From a checkpoint of a small transformer trained on Wikipedia: 4 heads of 64 (1 for keys and values).
Each number is 128 + 32 x the weight over its row's rms, rounded and kept within 0 to 255. Layers, rows and columns count from 0. Numbers have three digits each. The size before them is the row's rms in percent of the matrix's.

# layer 14 MLP up, 1024x256, rms 0.0655, rows 839-864, columns 0-127
108:161168196106140130113157160173141086116147121127125152136142165104095185119077116052182168117106112081094129125110138108139136133103124116133092187130122145065142112182120136160156185193139117114135178177098124095126093128167141169153143153195112135116142121138151108160145071143144123218188133160123141184128172136160157123133113113200161130176164124091137163106178100073189161128141
100:086128129137151118123162119151095102151110201090082152130105141074105103129145084147127177113127114097152073129082127145147099096115119136081138140156142103113162134151102093213141137137163130091099157066117109153108051127120121102188167111116110158103121128063066102185180047101073144170125166114120176127136166086153161112124137105124134124154116149122130099150151100114161144125162
107:111151097113113153184154116170127067109114164087172144062113110157112112100102094076205095127145139127175135113147137073163071135146114138136143146111144116103124121140064142121146115131108111136118123170100109109089115154136097149143070136097076202158178173048105105139132150163099086178126073110128154155161106059161160128114046134128120096183120132146141165133140088111121197155093
089:096143124086073113119152119160131162180089144078152135079081156115120070094105066119128166143131119130105185156085121127128145156110136101101134110133106196133154140099090139110184142101117093144165160141106109100114065092194121154150093094108109156118155164118101166174158137121119132171110190127122152117181114117165172121135136096202140074112119159133135106091183150119144133092152
092:188154159097141129110123119194094128133179161087152128107108143093116103110110082133099090098125112178224115094156093171055104148155144046141144128154114091120107140173148155195154140096113177124103120186116057153120077068119113083148116101121108105093165141093115122126120089134091099117147147129143194111101171087155079112164158135154119130105138116116070125100130127086163101153140
109:185206127086160128074191117145126062109097125056152124124185132132123098096165112138085177124128091193106119180126161120117155190075176151140080075157170109123153155077118165191096102131141108132138148123106115143093108096127114159186158143090094151154084092142150073149138137137129146142117117081122150108106127115150101077156111140175072117104158133132094125142127133133164122087127
096:114136142088063157145149135098201126036058150103116128084150086129111156131098113052088154112098140134117144158103126126132146095092086153099150113114118135108188144126142145209153200143167092140146183126110088134139134194153066168194188169112131163140073098108139135159155150141103113114119153123175168116144145082112094142176107137121108164153094178119097137081131080109201074069069
095:150183143098138143109146181102139139130146141148130153110143168117126082091106107107114137126114116134103205121124111172165129137075103158113126089158153149163073110181122174095143158151140105137184178132132184131153147141128103168109158146104114096067111126114189125168145067098153142185141153150163086135094140123079157134135084129137108085103111125096053085153130122104118147098092
099:138150138107164133142141134100132115092098196126098154099091161125123175108150089154118092154122109149108132150174129112175120058071179115104152193153170070128119110118141070144104098156082086143150139111137102139120029142131053108192184167111098080116141161107079089158144110168134171139161112137095110118123165158151116107120132058133156143068093122143135184064143070155134142150111
087:113130165109126116194122151117116151144162106116088132149163091109154117105132065154177131144102103130143179110157138131134094112110135154159165137202161124178050105125167130138161106078132156128129091129139179118185120093151081107095133100134118125101143123094097123083129181079176147109138134105127077114062122098122188143116182106131092099104163082116117134094099032122108175128110
098:104119115106121125104170123136073100168103166130147162099095057104103117112120156149143099157121100087127136111161057111134091125103128113125141147083139101098126167075137167161094118179171139143178149122124104109102068098115092107180115159130109136055101132085120104120119146158030072138157074121194135159136166083182126147140086157091158120121096105142186083115129159106115151128144
101:118130170131127111119109163123147135182107136111112146130096072060171087110120139063134126130124153089083130169175149095117148130094074117146126213151174101125162117152236157055117133194159158083166169108109086166116070102159116083136104168122143151149124145111129137103188124137090141122147152104132146125140165087139137165150173131202123144208120062152180154160160135101151162208139
096:076165094075129174122110090128142121105086117107115113095122096131159178143071068188117087170094091125147145116105169184133174076110128156144140158148147069123105100118133095132096090112135113153130097170092154100077064107101125123140163142066081145155085162090107111151154153105117098169111154123106178104149101099130175177175111152134085108154106147111105137097187153128153111177161
097:118145144081129103157092148140112141117142172113131137050092127115090146119175182094071126068103160114161086068097082142116151118152133145121108093115102112117131150083140091151119127126138076183127074132125084168145115081123137228218112147140130145082139176109116112163171104134086153146110132141160092119182112131169144156135158096089152090148048129102036096167143094069111142087126
092:159151163099136157161113147159077150068088145133199144128102089155166083147171099091104110136130114112226121141080087113079165169105129114119091117150113152103057090103172106145102095150139135113136146137136176165127086133118151121094168103129115130141116109099119078125147142092117147172129156163135120157118148096126135133153115148111083117091114143128160158090158048133159158142187
101:131136160098087109170146158177152129115093137121200159113144145084109118098138134126141118131102120111109109104148046143098181147120073117124144115128149134101117163187151086113082131140165100180162164099090094120072125129099105059144118125098087161126128132159154137140111141151127077099161117118174136194132139098125148056127203123105147114120126146098162115127125114117103087113106
102:111143133111145155100127088126087127145104175089159116039148071155178139106157192077107142097079100135094186142066133146051149113094153118135133130100102121143089130133097136153140101176130077136138122105146135099045100143165083181090079198114099086115140117138078110123075108167141127156129100142129121117130145074158099089131144133131084090185106161131192093136171131126147098062121
100:148096133114069130129095156129143144127177111075084149076089167077120083109143136122074128058168066147095195136164046122085111091161097110118133115147162144154137120171116139131146119173117126130146185165097120104129167127151096118190122165121082081088128185127162108117084176067111150191161122077176108184120090101179119079179127131164126145098098131106133071120090126096153115144140
108:110159125091111074081160122136077144123108111122138109103115057151175105120115144095102110091099154127138111115152072111095135188120133123081102136142134194112169145119099150171104097123161098146177099112060111131102161132129099108175059167123147170114092135110184106143152135102093136156136149101123176139127117089102136114136078126153113085116139212073112184138113145096176136156139
095:148166141105118116121197109138158147118130118133114168106112181118117134095100130120189149075147158127174113126112179105131137122105135094139148090126155089129110149160130149078168133126142127095077146153106158065136161098203134113100080086065112212083123124080040142151124144127127143148141203109173151179114116118187181122154171144137087087084104093155078112150102086146133124189112
104:114174136119160063168172113128133089104139098125205184067100104145124157129137131136158163130117105142118141122136103131171125129144131158139110115139188134133107182124189158196152120090075095128119146093074119094130165110155078092157126132144115101160109167157157137164143093180073103125155131142147144125160180134142126105182140096141125110114116157111134186102164142116110071170169
091:138160136111123112216122108178096070105117120144148117094081161116141149071083154153099166159144149145076178089085142127098146129135122161115091127129186096153046099116117113103116088185152107090124184083152113166052173119153101148088098170108141129077165102137124125155127152118158186091116104159130099092106169117126153114137121158201000139169092116087107144074119080110157108127207
099:101133154134114120046164189159144142091072173136140151113147089080105092106095086110136183096110114098067141096199104143115101138156133118160149137135080148146157107127075164167128101160142127133165122040094159146075148157104100112141097165063128120126118119128115114142163170100095092129112172091129170114133100131088109086151149102132106086114100121151050130099150159070129061101127
105:139139134124110104157110109130190140111137104147170119075168140131089152072143132101101086130097125161138150140147123108146124088106129175134123128188132082082173092129144122154194145074201123119176165167090171127126122154119164146159072110093142105052086137100132117191149126183159163167127149217128138128192128093080121125095154081092120102155151110073123103126137127085135187111156
084:096134176096123118136154115087121181073147136117150111132143116126120101109116132164150148118147080123117150158113125156090148122156111167151107121102163140086141116093066099172120098119149136130112108109119139175141138184085118095067112137074115102106174126117085118144158129130120137108166131177082103136126101114120125172169068116158137079147090135085112116153158067087129159132087
096:138157174159131096140112120194096109100108144112137130135128104148123126121102079114125109081219081126102138150131102092170121135131144119116108132157141140134107098155141092142203146135151121201116099179106118142128167141184106129145072137096055146147165199041115167141147150108121158154140147134169140104131108117165177154151155139132094107162112091139104102159164127126153152081150
# layer 14 MLP down (transposed), 1024x256, rms 0.0572, rows 839-863, columns 0-127
110:211138139143111083156094158113111158082172113081135091136171101162091130095134126124126228162133105093127129106100130126128170161083095122131096129130141176121161154115133142189164135157170211079117149171156131157172083169083111107162083104139194102110082130062098112138130125089201083121132110141148107120145093110143060107127140102109084117198201070143128137148149170126154089145164
094:098087155120146142160129134106118103133138123088112110101114092118070099234108110114158165157134136146112130125073084169202157135181194116053148083103090121163171080113114132082151156099156146036091086091092088173113165135139157096138117140184164066066132123118097179134125167119123110147061072151112152146138102040123124083068132153130133097110189153093138161181172149118108143111136
114:139147147152134128085156127098141096160131113166051164104165041114109140162130094079113133131104144114100088080111152205153124087207140169117079126103126133131108134144083064199075126190151172121150131113052196073097131112121151182061142129089123072089138161129074115121157109126118189209176117177128148099188150113142116125111126149131177141161141151098103129108135105111151192142088
085:101076082147175072119102096157167183142092137167145160089136141123089129162158150157171138147104142094107114073096123155156148121177148124067143163107090145162109108100085061096123106134069141116077145148092123153122150095122156163145156108169124100129128144137144116094122149140143174103133104082084120160146117163105125158117079150085130120184091176090154096154163053106155064178101
087:156155156177168154101124082151103072150137147083154128134109144167102159146101143086139149154155142159159091098116118096164094176167130141147164175155096153132133105113115115159162142165105140146111112153139161091085180124188090142136142122139137149159148152128116106103124087116219125137177131192111133148176180152187105079118119165151120127157126140120186137103082104072068143122099
116:092137084160138074145159129113119105167117059186107102133135089129132126185170078112089135088120121122105124159112088104220138129101065127167085127169129212117197150112132118122139111106080116142093116126154099153113176116121075138150122040145098132115111173086129140175139128170116115090083213109127106133117161123083080129140113116200125122185095108085137177141153112122138141126163
096:084108145195134145091178150154173107124158094176112132130126138113150156205159174149143114134127110185144075106117064157151118103169122102114072127071119161126082111165086130132096138162114178147127073141118112081133135108089122094095100095081146147036079152135098127124125103133096133096151147146123099071183118115118178130138115152114162116158154146133182173122109136162126144135130
097:122165086109133135091115158081155077106095121111157127148142138143120151068101123107138161157087155116113099190140149139185095136138144078176056117118115092155077189106146125141130209131143144103098142078161122094147134173114123132131105067139157117132070058137180165106120101125097110110121119152106079115148132129105102098060152154106137109174046142173144054081138172157131117140166
096:090131170134130115189133171148157148137141161099170095104181143157172086097140138143121181121100103114109100157148126155134114107128150109093152143071148111150131133133048098075107165095084119149125135129135102161097124186106099111147129152173176152090125127058151072105125113103071076138181123055169129143138120118119148121099098125121118154085159142128138087149100104185118118078167
073:177163174163221116147102118060172113208140070095155116044159145110130178054127198114152093126131077122146138098113155155138168081164140116137124076140114174124099103132136045091108159154112109153115160100176110141112104119120160122172132118098092075071114138145145108079172115097154154140146140174109083160135210187115162153158119142200148122103102109128101150114166158087099084086120
097:198123169167167108120143084129206080138118096062134110096091124157072110052128173096117166129115092115140161114139188171144091125114163091131078173117100129093143145167140156124133161142126087118129126183175108083120184060149157104121184147158057139173186163115123111115130048137153146123114126132049117137112125129114106109114090178149137078200167178137106117159085098041116103119147
100:093092102114119027089134114153138151144122097114111142138116130121146139135052172081113065130091108166137117167153179127155198164169127075122073124140118118073131115096161157037110088101111050147113077146116160105177170103138157191126127137103100173134116112109126069136103072186119140153173118136144132124127097135068144080060094138108126167152099101140146162139167139160152123068140
094:103139091167129181170131117135182089163140100143180127211103118104127119177130157135160118098140153119137091173151110180077109129108021086087144118096124138184129147142123101162120125126075154127145160084112111138155067109108095168092113143083156179245136184094119105131155131089178103057121124086104110115179131157177103102052169110124137136114171094110144144123121089093148126131179
095:067136143161098152143097117121136168088079138172088099172152122045132063136085113149118120075133150079071162125114143169086127131162139110131105082110149088155166056161179152083080081107115124154086113125108105107155108152135122194089083136164113123130122120101085119122118079115146112106175134109139155142082192129112081116183093153155164186131138105150103140196116158169183131139094
082:117125086136097129117151145131102105152098133100118146143120109079131135255093147161168113129111116127120149083117125130124134055152131132109118167146069091146154164139097156142088121094130121190103132170092081133140110105221140082102115103138139116152121134124133119127090143127137108174101105157142159144093166144179179090133109122138124119138129110135121114073120147081181117116139
099:174209160110074045121082187162103146088155087171140123117145154138138122139093072059154118147123116096167136140151109044094096196130156108134136142153100147116124167130123079116136151138130165097148102093130056112104167134174143096116122160138165163143115085133107096110148120112156114122157120068133109133129135147116100117090133133102160170111101094085062084110142083176107117085087
102:116139146119146081110122082134072114065174081150164189109125136087113152127085102120150102097131218138146106145124092106156115176198176102123160172166083149104134108143089117105155110132155144138128117097139084149131182097121147192114192096158111058102175142166089116119131121105115125104183157177098145160127155150076142125161099042156116166125154101120111107079072120139087088143097
103:116128127151135073097159111088098164129117133178160106191069154108173124170146132153091088130123137080128189144178114057159123122154087107094114113165169120113097125106109159166153078117154172144128164164135113131151110178124161123102055097114177116085084109067101094116129097145162074130126041139117166171165175176103174153099113093150146144066083134122148176110070098099125116135108
109:166160153157082165118136120127132131122140099188098097174179158123115122106173144089077134134138095112150099179094126145147144147133127123118162086140174230133098145089138164146091132204210137103159098107108115134155189153110149093149118121152166074110129184046084122132197102114124186110096160077083160144072083173140128127156164124125131122105142106138166131151109126161145078118081
097:136094163067157082143131120111089096137155127119152138165149061100126139219160067127147121135135152133103084096145146098071067224125099212066185128084052137180118117143153145097103155109108128138128076137087112190153147144099150147097140134091165144076125150090097193115154155110132156119183137120132109140163143152142162128126124111150110121096114141158131109123101139113078074140104
106:135184176142100056103124147105137086121172103179107161141050082132166138099069098123087132151136109154119135123095117120164097094131145094114147140120117143095041140103173118190121119102109129154152080107104077170140138139139184135149126113174107123098064135126170102120120180076124050151176092157154117172160177113113070156117122196151105132114089124104200123159114103113104113163164
084:203134083119123088157127148077077142131161102144182108155191112069129144156129077151117091110175130159147100167120166140215164166116136076183137092093078155097128142113097107045090152113127031124119131135124053161158127099086136142110131165208150140065115110150171159124133084100064105169178126174133128122136093141092164152158137123069146107100115121074134166171134146123131129061128
100:114141152098212139132104144119115166124154112107167106193125119139142091111116072097103126089140108092090173145071125130164137126141121083025147147166076189144180143153184102168143136140142131104112137122168139170188119169131064131119146145110110178128147168079163122154137154120075128125200095115119124107100089180130127158076101135118141104081097129126074165088114095173170173098102
106:112110126112165147131130091121137083146112071162105149092133169125103167130107118087093097132203094149105128103105133139095156156124162122133194105112082072137163098127104126189121063147161097110187057103108129138116109099144091135163152121134079107107095177175130113175172081136128182176177154134139128094105072189096132147149178152115143121104157105131079140105135092173106088091104
074:156152126099098114128119122123144116100158078161136134108096144165186135072148159089155129146116089082130148128090121068119185163142137137122086125144138128178177125115136190113127097120177100144089128131104104156150170133146140159192135104152123193112137131052175072096135098134117148140116126175099046136165175150140145115116146210164123162188042135173180133100114155108135137110176